From a checkpoint of a small transformer trained on Wikipedia.
Size: 8 layers, width 384, 3 heads of 64 (1 for keys and values), MLP 768 SwiGLU, vocabulary 2048, 10.2M parameters.
Training: 247M tokens, 3776 steps.
Each number is 128 + 24 x the weight over the matrix's rms, rounded and kept within 0 to 255. Layers, rows and columns count from 0. Numbers have three digits each.

# layer 3 MLP gate, 768x384, rms 0.0373, rows 711-767, columns 0-63
110170076160112173172148140142092160179119120103102130151112150150094174103172088117146107101171126117109146096133120145121149140141158136158129141144143106166109154095156179148098185133110072
130165142154104135170172135152096120143122121143158116111097100105125105153170102125132106121107139129122141103089147142106118145135155120126124165092174079163177149124141116167104126143166120
130124113112123135174124101138187125135141104140112135144123160119134160144135116152118130129119109146133170131114123111155119108139125125147152133167163119147123110087127124104122117127104197
087137106162147120147145157160137132119124122145104125128082099151160172122125121082142136124127114126111147127069152089081131141147139124115130122116205135144162140102140130104115139156134098
098127118127128160135103168146111133127111118104105113126127130114111147140137134104111163144111076104112136110128171111129200123143139107129147107097133142092159088115169127141132144175139114
104123114151110141136101121127182141172122119111144109144119188117140175149151070077111131083149160121096134131100154133137105155144145129137140124076128073136139137142124150144104116132136134
152124133104133112138122130166155146136157096116130142128179105136127184109108126139118118110127082157126126132119106122103091138095148120128119113103101127166123142076126127130140112116140119
168118098118107119117166151107129091130177094132126155125133115124142141121094114106133134132124130182125120139137117137121152146099159144117139149109096155132138119132115091135130135179122146
143123108112138137126104130130135127112137157149148115144115100160105167090123132170140145121126112098105096131150139127098137084182092124124107155135111095100155142107123134143136087133135096
140171141157158163105114170106131126137150120118129139113159145137154102095141126123111103155156106103088185084112111168125115134133141154108107181095123130147102143159121158127135115107162120
171140118128134092151147136120158129158193137168114122129141156179081160124125129161123099162108061123167116142119130097120166155114152156133123151122157080119144123148113126107101130128096113
168148113122139156118116118132107146108119129136141100144134170148125158083123120091122129126110136120094119125137132155147140130102125122137159112130151129124092098124125145120104119135103171
129144095149152147102130195132126128119108158113117124139120129128153100092167115109137148159121124133148112135125113160128124114120113130105135151151108086134100108098104132142098154091113125
152141106140141119162101154122142145161136157142121109160126126135123169113135123085118109133121118138139104136100135146137104099142143142103104117125123105153121174105117135118135132131113126
123166109118136110158146074144118134188109131110136125174101144095095124158125106126121143135122159074131165089119145116119128133127144109139141178137187118122141131127107081134113099113111138
175104112135107091114153128116165160131154107183104157156178111117132150110104105152160085129116114145120109086125168143127130121134128119132130176106110130125143138161151123136129125068138125
160126107117158154132136136136132154147147106168129130126149139157134154105170105126119124135123095139080156093090108147093159116109112131126152116111111080109149168110104127110126137101113115
138152118142119141137103108120070156139108147158127131149143108146091157132157115112071167120143103114098148132076129136114153103138087081141101132151137112133112130127075121158085087129108138
121150125113122121130145098140168129161137136155126137149129116111165130098159127158148159111122151099138121120083146155139148118098157146127139147122147107101117143134168107102120161109145132
102145130125098159121162103131141152097112144145148153185079146110125145115165122136152101128102134146156145090115111112099130147124143097163115139119140110157148087123128125169072129159154159
111139113128107155133192130127129159109147102162114183166151114080140144130112107135141144120130125089125105129085103084088158112136144121120158163135106161155134127126097111085155115118152138
125138151123123151132096103130135098174124123121141153157141148099087134130185101115100144103208128134128124107188082106132143145116141113115176178171149090105139116128098112097153155174075075
118165091148165116159116176075163112131156118149091100185121079134163114152144116107142123116085149155116110145138129151103088116126121112106148102135169129152134119140104156147132159157147135
123121120152154156143141133124140122089159140147124109171115148121131153104128088083099123146206117106116163104115119101122098108124172163109146131151128119100116140136091116120141145171132120
111111158120112139130157163140189128098148123143083137138126076143168096072100138091121120157122097134097102140130162159119112132114128149159152124117106153167119167137116138125121119115143108
129105115185137081128153138136140151167115080155087149136179121153106118154141099099151114136145093139132156129149149128084122139089137160043135082139126121156123093149127154154115086122176161
139124119116127081166103178085105155162121098156143132184104119162120154179137094132154155139113121127136141071064169138151141113072115092143150112161106105117105160144115139134124138146138134
141117160102134115141130146108066109151088118126152165102156104152135117111141097152137094099132130109158105124092137145123136122123131153109084156156116105117160133131077127116138129145152130
104128142079112079172135138081131162135159125175096116128086152149159177162130104099141160137114162155130129091073115125112206090113138112160136092159118103127131144115139141137118108119129130
147132111115140111132133155126119120117121131131156137116133117155151164157142108114129170116167154137125130138091111080121154146110120145096135145109163131130156144082147110150145149120128140
136095122109131102124160215149127170168151125088133099158107127153144134142142133133112161137105156157116137134144170105144163114116124137133135088158111108106099168120102123160157092107158105
166086129108148143082171145162136119114099112128109132107185136133111116137149096126152134099132069125099115169112135068105127121097157187129143167120114195162127077103100158164167119170131111
158147121139139135146094114153113173152164126115151126110125128112143149146125113121124104118100140106103137104118115118127172125137120145181100155155092140118108145120118136154119155137183153
171113151145139170109104132115158160142096111090159106175126158142123107121141094065117094090105130159118146127115105161166103132101127094108123167107123132164096100134140171122139158114109185
127133119153151091142131112153131151168138086134152120132163144115095146130172130116129106130091137157103143126150118130141139158099124151106140120118142113142131124136150132169107114090134146
156120105106112111123119093112132112099152091159138142122142081150105119090130143104093182104082127165134115149134099160121146148140133089104126143144127117071124092090135113156119115136109138
189119114135100169093105107146144115126113096114138089090114115087123115104130133130140125099143105119130194126100173138115112141116117146142165113157133093150123123115162166109151139088108139
161151176110101073139107125132085158110120137117149121105115118071133129123170115084112100113131145086151133122179138114117109114113099102102153117126111132144117117118103155129163117081151111
148120124134165106108125119153135147165123107110112122148137121139110138122135124115104141136115066117108166142111151114087126101112116135124089147137098120150117105108128143137142074136099097
177143111126117097144142143121090141125115154128166138121126098092103149113132124124112138112127117146107155171132069120114129143137155117128166138121145125140152104108097131133120145154158138
156148079172137143120095132091149185140145106134124103168164150120093151125133123092147138111125140166117129113158107159122101121121129114152165090127154095135136135111115117143132105130117133
140101102127150124142160177144138106156160126158118107133126158175143149133158120133090179077150137124129144113165133159148087132104145109125146094136082137169135118087098120154140129121170107
129132125151138094115077096106163132147153144135149110146131166114131138095159119083111108100105151153114156120090151151123151113119128118131152141145123090146131145121108149161085114128122117
114126131156117143188110121153114128156091132127146122150126135131062120164172098123141147096134109147160131105112110130115119131090097116131159174141137125125188089145077150137128141166112148
172112097146104167114100157146137132101116133135104112139135181121165122161143089107171156147114161156132094146122132123122170167143137175132119102131142127162131109171134163129099141161096132
164123118127146120106120127078089108100117123099133113149137161117112094170152107119088137094091146113133132135138119071118166102125097105093147143137124142100097144117085137135164118146129129
101119124134143098139163113135156117141123121142107116124115125131084164124135123128133137112107112119120141117157136160088122107090153150139141121170111114135141146131130105111121124159108111
148108088122113076150080153131112153140155106154112119187196108141109147139128123099108127117139164133085099152157137133047133093114132142124102125147140150126137172089115133178140110147129115
101156089127142140153127161108152136129145113156144123168101091141147170132140117093127130114092108101123137124063097101170127141130146140154116106098162099086122121145142161130097171144149166
138117113125135112104132125108142147151161134152127135153137118110130163133126119120155153101138122167138110116142102114151162120130112133119129130124130151114142121129109167134163121160109169
130123149135146126146135106109113116132111135098166159123151151114106167124146130101119124123109150140105132126134153118145107134131115133132109162096121122100144120134101132146125101148170102
139165126181164135164145123169119139142132131142101116126183098142119141128126116111092128127140086177107121104097114164113116142107129096096137102094130124131116141087111170155110108157156123
143108106138125118102132147119171141137144128150103130119150092092126128120098084128128126071140142108131093125125074136143144093131124151146130106135105129190110149130144094111116141153158129
128113131113162125103078116081185121120140151137128129149133113163140111125160132129127105118115165144164080101127136118136102117128149165155103150126138142121142120121162172138142096133137110
131120110120118126155118148119167115104093172109146119135131127146060141150111099145109110081128140162110161075177132112147155112112119129117184119134128118098136101143121092158114160189124121
107162122153166131163143118121176152146122121150101097150082091154105161152176135139114129151106093127104120131085135109108154129109137132123114101140155131125162165124117143123150130142133162
117064104145160144130150139115160184126127132114152109157147174129113136137128097126096113108132120129137139105138158127116147127106160100117157147178121118148130144137156126132116164082132127
# layer 3 MLP up, 768x384, rms 0.0381, rows 711-767, columns 0-63
131085167101138106115103116109144102103153099093109119135140119111093115101117127096113144083138129183163156125151140150173114096138096159142170122087120129109099091131168123101125144123139132
133112186142167131125186103125149118144111163137098080112097125120135099120110105082128152148111066147137118106074097152144108097172125112139152106122110124099112133099124124103133158151107113
141119125134112113167133116116145130135136154106122147119110112131113105126126120127154123122087116149138116096104139126162149128115104143125153129156151144123124064102101149114120142138157150
103121108073118133087112104143130189152145135166091116150133090159159164139152129109108130121139120128096112139105114142082135099136138152127110095130129110105165184150150161095135069143151138
135110169147132151081106131128109116121105164099165141133139099101133138132125115113125115120163091120158112147165140102146098157153137166137116132116158086126112111152120117123109188090119131
066151155130225097108108148090122085106128088115122110147097112177154146124117154096124140112092147207144104114123178098145119111151113161130039149132151143127112181167135120131088110124141118
186114141139099138125103167136186144110097113097124131091129118119131125176106163151119100112079082177109163118124141102112115148086155127127121124109144158158128126114155117157108170119088152
137101142117103164095159118126108143108111110168153105129117140120104138186083122146138157157101120096139141094088093120117131134137165103134118151137107143093138120080104129130122122150132120
088159170170136132152141133143120129141148132097126128132130106169154161151138120117103109137138099100112096113120125097137144158128141126138123111106129110115106119168135103161133129154105119
136124123108168122086146140151127110156099134150126147152183104155169133106140120115121145140144136128122136128125124132140135079153154139136167125147134155138120170110150124126090116120175120
129137128113136127076108133144100128129102113129117121126155094125098096134104112112133122187093147083148129122147146130163132123135132121126085134112129192141123121166182120120125118096142112
140131057132135136098121153115143152135112148133091144118119120137103132132125123129156098122141124091118162147163119128146134104129149159111154052121178087114154124137137104143147134165103141
117119133129138129157133099139145123117077086171124122111123158088091077110111130082155129094082151147143175097121122137124125148109146120148129098126166167142122157132147110102146152152124117
135136130120150136120120148159112156141123165126140126128169100163156114129127136144110115127129073084142120109139125139134130127157112116136103125113110106098124117100104124109109152114154127
116109170125117104123155129132126154124106118138139106111168101132141169125108102162122117127141147124095065126109117140133153134133133116144133135121145138141117112104122158133118102139092124
095163115123124126169163133113123174133116121118120110145143126125105068159109111124166169135149119086070132134163135119114155126130183115105145143144119097130146169166130161114140139124167131
125137119156076121118145113132118093167149116125142183147158148108131144123124099102135144121164140125113118136164102150095141138090119125132148152102176112112145092135146120176113154108137136
092124122207155105151120116123108136158133156161156168140142109142135129126129110135141119134151140148131101110133100128101146125147142141134141156145163130160127181168097110091163126111129118
120143134156141132178152144102119126144130148118133118139110109152110130162096126132106126128186104093109133126114161115149121103105138114119159111125110112124169122156126108150123091138155182
123159130132141119138112184054143153163129147145102100126103145115115124152116120137152112128124143109117111102104125145133176137152113108145141091134142128092138140129108166112144208169088109
148117151118162140117102200122131138105135122177074160147097116120114101110145109148091132094167127110150083116111141123095108115113123119111152125153133126131105107108123132106149124103090091
119134156102104176120088116128178154137126166117118151127125101112142115097126158143168094162109187174148130091146126119152119123128150092134113100128115086154117159138132119095121138117155155
116116143109124124147140124121145113098116121149135110100133168111115102155146129133128132161108165127135147110111119101164118097117145131169155139135136109053132101142135087162104179165105096
090152141144174126140128131145103115147103100147101109130101124129114098112141121142119114127135123128146139107120130120146129096108163113137107143111131171132155144095100131143131096137113104
143142110151131138131115126122107170154150130127128105160117132138144141119143106144143134119114135111126159106052128148100156109182109092130132146156119117140104105157103128115113121153135127
155111114112162130162160131120125117129095151123064155121099157146120133173120147132182181131151169134123130146138134129129134127104138166078092155163088149152116129107139076160102137115098159
128157110174183127148116124145138073141107121134115110167103130169141151162148112086116163093097110128121096113122124144107148118118133138132130144109083118129117127156149106137145059144121158
157064073093081102122131116167160129147159152097119115134137136146128152115074152149106133111116097124129120103133153168089184102131107127119184101089134119132148084138177093153160164141060152
108158156130115137100118104136099139130156126113102186184144147112155110106162127139126126128139159153137126120104137097124130133120105106115097183111106143159140113137149118106107080110127113
144125103158146099133066137128137101111125162126115124132076102141126136176097135150130137129109129164132080155112148141162094125117076141128136096158134123121111150139194146119126117100125134
117103130154097162108095107087148132165131141120136118124122144156140134146119129137110112115122122124142125123131135113146156109094109162151107112129119128160139146134117071161126128117124138
083150108116103106130171107134169106107122145174160124120123153099109106115130115150114124100125164103155128145066059145129119159131142139181133144056123124116140126133186125143093146173129115
176129148154117150116096120127138143113093129125133165118128157131145142120158122107133074093130096127099182111136165147116133047112157138129125108125114110176141165138151110121093055081156124
136085153094159112162140132140155141138103073176152112159104122158130119123131120135135151173107141131113136141116118141121131169109146101094095137158105174132160138110154115122124164123122138
150123135148116148141125119127148094111152140127128132125124131103145117113134100147132107102166107116130165110143098089121145095139140124131135147111115111118163130091111122117107161133155124
194138115130105111143140124108162130140150155159101155104111175145132109170086129116130143107120114108147149135106127151123092114125135112138128106119146113149092189147144126135117155126131168
135137108116139118135120156134110108112138133113160158134159112134083148137101119112088138107102090117163125117148091148170119143099157136169165155089097148161125100151127126160116131142109147
135136143167096120131141154103108129130135186106122138097108128077099145146098098137143136138124109072119113065117124137143131107116126087132158098132151110103133145113158129126170159149102154
099119127137141149141156140114094103180108096103109127131125092120120121118153126139151080159121099140112143163119117157138156151138129112121129113093132108185122122144089180138138120144143117
161167151127112128114138114160124157114094117114154140110132088101144162119102128129116150127099124112114182137124088141094120109170146122148144156132101121151122133131107123084121153138112110
098166162120121139139148127107130080145138138136142099148119156111130101127153111146113134160109144114142136125125117134144122157142116173131134169133126145102145124128119089119106148161140118
104123126142150115129169180108119122139136139091192128147173105108142166129183113132091100120160102113107158108127129157106143151141151161102136169128112111155129172116100183121132093127144124
151086104107099102124111140132146100112127081154145120137118162091129092139147119143154113118061160115139136131105164131142148153101123115122140134146147105124113069136148129120116161122113141
131133151113126137128125131130137132122127118151087151145145113126136106110146098129141107065071140146190112093171105125143152093094108151165156174089076170180149134177125119109108108153116097
127137078097110156140126168154150110099140139106131102136167121120138156142152121087121152135129129109128122164093122092127144152138124124140094103143089112116159155126116139107100139087101094
128131148145143120141121122150152092109095166142119123106145104134141090158133168146164100142117147198115158113131141130151078132094120158110102121168131175142122110092127109143127110127128132
122147104127139110172129129133115162164109109105145142146132147137097131142139163141122121120081122152086137170166103148106178122127112160191153110126160134090124091125092118123126075144106126
167174139122151158101103169131139106118156130114121131143145160112160123134121115088130094144111114062169149108113148141152138138120141149182132156097076100135081084141161161063143128111144104
120165139152114119148097088148108127169137120143138121116109169132154149125147121113103107140144179100098141110142113137158119128149081108108104104087142061142146125160145174136121163108077140
132139120150142130136093117139127153125149109162141108110133121138098137132127120136116115120134112109125154110104118144134139132091144139146142125126183113109148141104141117123119145121132113
131150139133131150105147116149104123137152114150110127112161091104123125118146109095125120159132119148150130108118102136128128128156131147133108148153146168138095127137161139137100134132113134
089166139073121186150121149118135112119150153083183161112116143079146132108098140119155165087132129112140172119153118108114144121118173178180105144081143115104160127147142124103141133133142139
102103117085153121138133133152133113121165139158161138136107165179127112149108118136132145088121155158118142107117130116171126148151154097169128116134126128098100121099144099117080134156080102
167168107170093158127110111146113143182125126097141162138089143177132132182152123156140130139089148148135131153121126142135139122161130081094137134144128123153112140152164105171115115139130168
098087106108148110139172135125117158132089123104171138146082121119111154119123143166166156158155149126101134102150138144135137138129138158132086109114139160130149094100174068109116135147106125
155101131098127132138144138089151123114122143139111120152107108128179137116163110141133135104125106132178149128105137095095113115116155123142140134123100127140118104109148118109105162131143100
134133148114153133153144130153115155149160101112110142105118108105137135144116113139113137143122142086125148143122144165107129157140082120151140136148154123142154174155139170093114125112126136
# layer 3 MLP down (transposed), 768x384, rms 0.0343, rows 711-767, columns 0-63
137142147138094096113110133090130141098091110188085123135138118085118148105107101138137135153135135081145104114137080126118148140126158139181126163102143143090085133073122087169126132162141140
149100097094150115104136115148188163108121136076143130117127139137139147130074174113117131120150151156110172180114141099088138111161154148154124144141083157098151142113155121093101149099110119
140141157117110140122167126124123094120131132130098106175127152130120179124092137132105109132109158144133134139109160150091116176076102154120128139103102116128141167154129130119155152147099075
162103138150113111153138091140154117109184083129148146071138185107149128139127143117123146092135094098134105116170206106188119111115119109087168147139058156108109123102114099135082119128104118
181134106131163081136123114104102105102149114121109155109158151144118159133109112139153092107149144102162119104168115082114131130102134157117110110159094101150145126134124116189131126136134129
121142131145084111109148106060144134112113128072106137096166104138137141140120111153122105140116134115154122094086098101119136142129134132102143108133161108151135109069082150126177151091090140
134122107131138131152100134066134056125132174126124137147121130149110114184126171105121102148114163114119117133099139138099181150143095172109161085151134105139122122144127153115098121128116100
111152071148158122155104125151097160137161137100127206151130159120114078116109143112139152126132148058110174162143131132155132132154084115163139088114146111141120150140120150169129132131148136
137113122131142087128102140144146069165150111148114144109088166078093122144111101145171137130157104145173138102152150105147138110125151138096127126174116106124141154105136130132132090128144095
093115108147098152132122163140141145109131146093137179058125145107119172150110185168129138129126111132076129099128099147125129113120126125106121103149132111094128112171107139148146137119113121
142146167088127108101134136115103127092139144114146143115160118108114125124116113138073137106165146133135126093078142161083092115109110162101137112129109138130111126126145106103107152132146104
114135144109140097158158138172140118132160134148141120153141112160131133132123129142085149129116103163169115135114164157103097139111135090143135125167130161119111120133080138154161128134161122
107135114116143167122127132119144097108148110094138150161162108139110106127137155151124145174126134121112151182100134106158177148141123117078167128122122117145160131116099125109123098160148125
111126132125095119165135106137146101136142150161135121100107142100117125139126080118158166118144100160096125160140125125109120134108158120165135112146138132160114118155115140115111115144139097
133127086134129113114094122158144149159147176133109147135084149129153124125143094134155141126114112146164122156136147113112111188106135118129142109153142094093097123147121139134140107116116128
136119165126127174095098095205121157093100165085121130097082133122119151117114081109091112148137158133156132145133145118132133184133127123147137136128154132182147153171173147152110145124120113
154106152141170104124114117137141173150147139158156116086139121153148187153142178107157143097138109125126123116112083102081137116131116136123119156138097140160122155130092078145122126114109129
173149118108083116098155139160120099124135163136142157101134110131104137130105168115138110141127106155163124130172049122137151090131076145117171088126131106136156114118098128123097146118140129
130120113146178126135142120162100132087135125108132081084104133113113111108123132143100094133108132164116095144135134124099101151168074080137114142119127124127126171144154147110158124124120137
115118133138159123143159096115135116131100135144141103062117108085150153064149145131114145109116137144124100139107111124092174110107114171115130168120124131155097155104136175108109121137109079
140143086134113115134105161131130141160084076108133099124127134103115119155073182116137181086094149152113118108181182159113140107154164099149132095121116152115119067187119118114139144129177144
137172117136140157108157093137149116130145104152110125120104132110133146119120133087112125122155115089167153123135133104054110140113153144114095099071153112117137129123142135112098105138118116
104140118098130122131108118152185183114164127087138080134108080076137169166113098126132097113117088122162114153125131108119157169121145149149150136097191142124094109148164161099097107133101092
120183134128144119127142140105112108147131132148125172134114091155122115110135147136150118079130163118128132086132139096149156114115089116143087110157157123178094072130138094137086116137168167
155129109131118121121137117131158104144129119132129082114153149126112074139146186159092127132094117149119133103151139138094127140098151124126121137174113150083169166109127134154130136171149170
146110154159137148128118103165129108118141094141148117129113137149193188142130113135130127112096138123085129136128127076097152098157093091147125174129090089147121183125082124153173113112094103
128151120125099123123120141164133162103087132113097171157122151171134127100110141148123155123156133121149160112142165154165128129122118152102133152084163144073137110110116112165120111113120138
104142120128098147126133139113126155129162161133146144069112135106093139139121096125100088121126148147120137150135168128157130115094130179125168109126158183154122149148128149097120171081127138
117137160120114117098128132125087147131125096086149115132175164079093123097163116144139114163174092115116119062115145127108119079094173117101116145176131156124166138144133099162153084183150119
125152136140139143112125139165171142111134167142149115114083121126096082136165089128121164157138123112175137123108146144090151097103094108124164097128096117133111148110172148116110110188160100
134116127133117128155152127139153143150123104131149134164135111123115089124111142115126103149113134136105103161129117136098141146144139100126127132124095124152111108150114116158130075135097107
113116155107081196096146100133147179106102159114157140092132156124102141149147151117124157185096152155135133114134090109110124144110093094098121128181142154133122122173173139167145088149163111
126185040145124121093113104120133146131126166139107112184106113145160090106095156143153145154169128108108129149142089133140134117143078161149118136152110116090130095125140111092160096133142164
112168132119122133096119099154128120063139112132108170174182102127094077129120122114115131161112144102150128141127120118121141138144122155159109059131144146101169125132146136134155098117155138
113168105157089135117106068152120161177112106114176155082152127112103158106153165150158119116132113137108110113136114133152130109125089146101096160104133101138122109126145105144111123133154171
133139126092115128137136175101122152093124076104152113157107136127126119128167143154146136143126135150089090146097153125157150096109166126098120108153159148163107083155125104099105133130181122
152102179165103175099112128121097123170102122184138154165128162152120149118163156113130096151061125158113139139124107111055160114137115097097104146129131149106143184145159118111128158112177108
149096141111129200124087119101100119173117103139090160126131136134119114095111157165086135149144155158155153111104101117084146105160130175129123126112125131082139100143114125120163162125122151
073110135093080152157140162155124185141072158140165110121099133139155132110088162143123111114157173097125140135156122088118102116142107093169138145160133173104135104082164145138109142106146128
113125122150138112136155100109155088121109122104107104181108152132135128129115125105129074153122142107140107148075161148162125124128126180168150094143134120115123126111142175145119123140089121
163123175129098125111147140093137136124182139169096088135116137119143106125147164103096118108112117128130137128117156130152105133127126120150151119110152079102124147126142079140122118160084124
145135136119159119104107106128159106163135120098121127102158136090132135127152155121150183104112140156161153133112163112093101167131121124121118099128128139130105173113139117159104122135096107
140136116150106087080121140143146133144127133093132117105125125129108159124104170139135167150116110113116107160110113120066127117114175094143141151192139147222156085121122127166150141119139126
101188135167171177131111096151135152176106091153121143136121069151117124104099132148129139097127120096148133076120125163125086126111095128086128132124155137163101143165113098111118104149085118
123117136108109131140141100128158154175160095115111141134102095142102080170114127106144130092148128125136156138170187108115121143136149101118187142124108099115062096104106129134169115165159158
130143101117141122132137110155123144120120114179139137115153124104106153146137062111167144119153099115146143115144170128109106147137156115151142105135166155150122150120131144193102141140081112
149106139131118109118131150119137101131135165133100095170114131133183101135103108133106150126163112133071130171101103132165120152115112079137131129103119152128136128111105149102138139106138128
152111127136119103140113131145148185132160113102124111165143175129122138132127154115108143108117131142090136105142182114073145119157128132101109123131126132145144162169160134138112127129166121
169149144169114187183122127086150161146137085133152119150116050092125136093162145118155119118130103137149069139121076121130105133127139144133126121131131148109144119129123130123132164108091109
140119140101122143133119123109146136094142140164112131119141132154125189127156161138151142108123123131156152125109121128170135135135162141162129150114123124112120138124100157110117120128138128
113108102152090142109116100155103179147114104091125132142133127126129141136104136098088120134116134108133099125130138136127113114121101123135144122135104125106129102138092144110151080156147158
130127116134167147164133127110165117108171123114118129068143112123134168152175094104119153106151143115152141073114174103121118127137103176096167089080078122101119151160157086117138124195112128
171162124162170128109095160090107145136165081122138144073138120122112165078137108165132157100135082119125119078131114114156138130138100168137130151124062164101118142158095142126133134118175132
130133143148135124125131115107120107144123102170118148107153115118123117113169121128124131165092200140171110094123113143154119134091140152136134119111146104111127090113134112104123149124134131
149124128113151142159127104145084130102159112124101128131124141157149123142085118112168080135160171116102108165104125105153141145096149113138155120142095131111100114132138101157072124144126136
104125147158109146118121121146119123124131144109108084150137117126112073144132112132086136139121135121182100149104114141121130129112127092114125131148107134136137150141102158087148129098114121
112142159142111156095152114119168099070125119140125094169130140118146107105117129105142125117114140165100098100121085140109106137127143136095113135105130137144104123121119100165095123102136129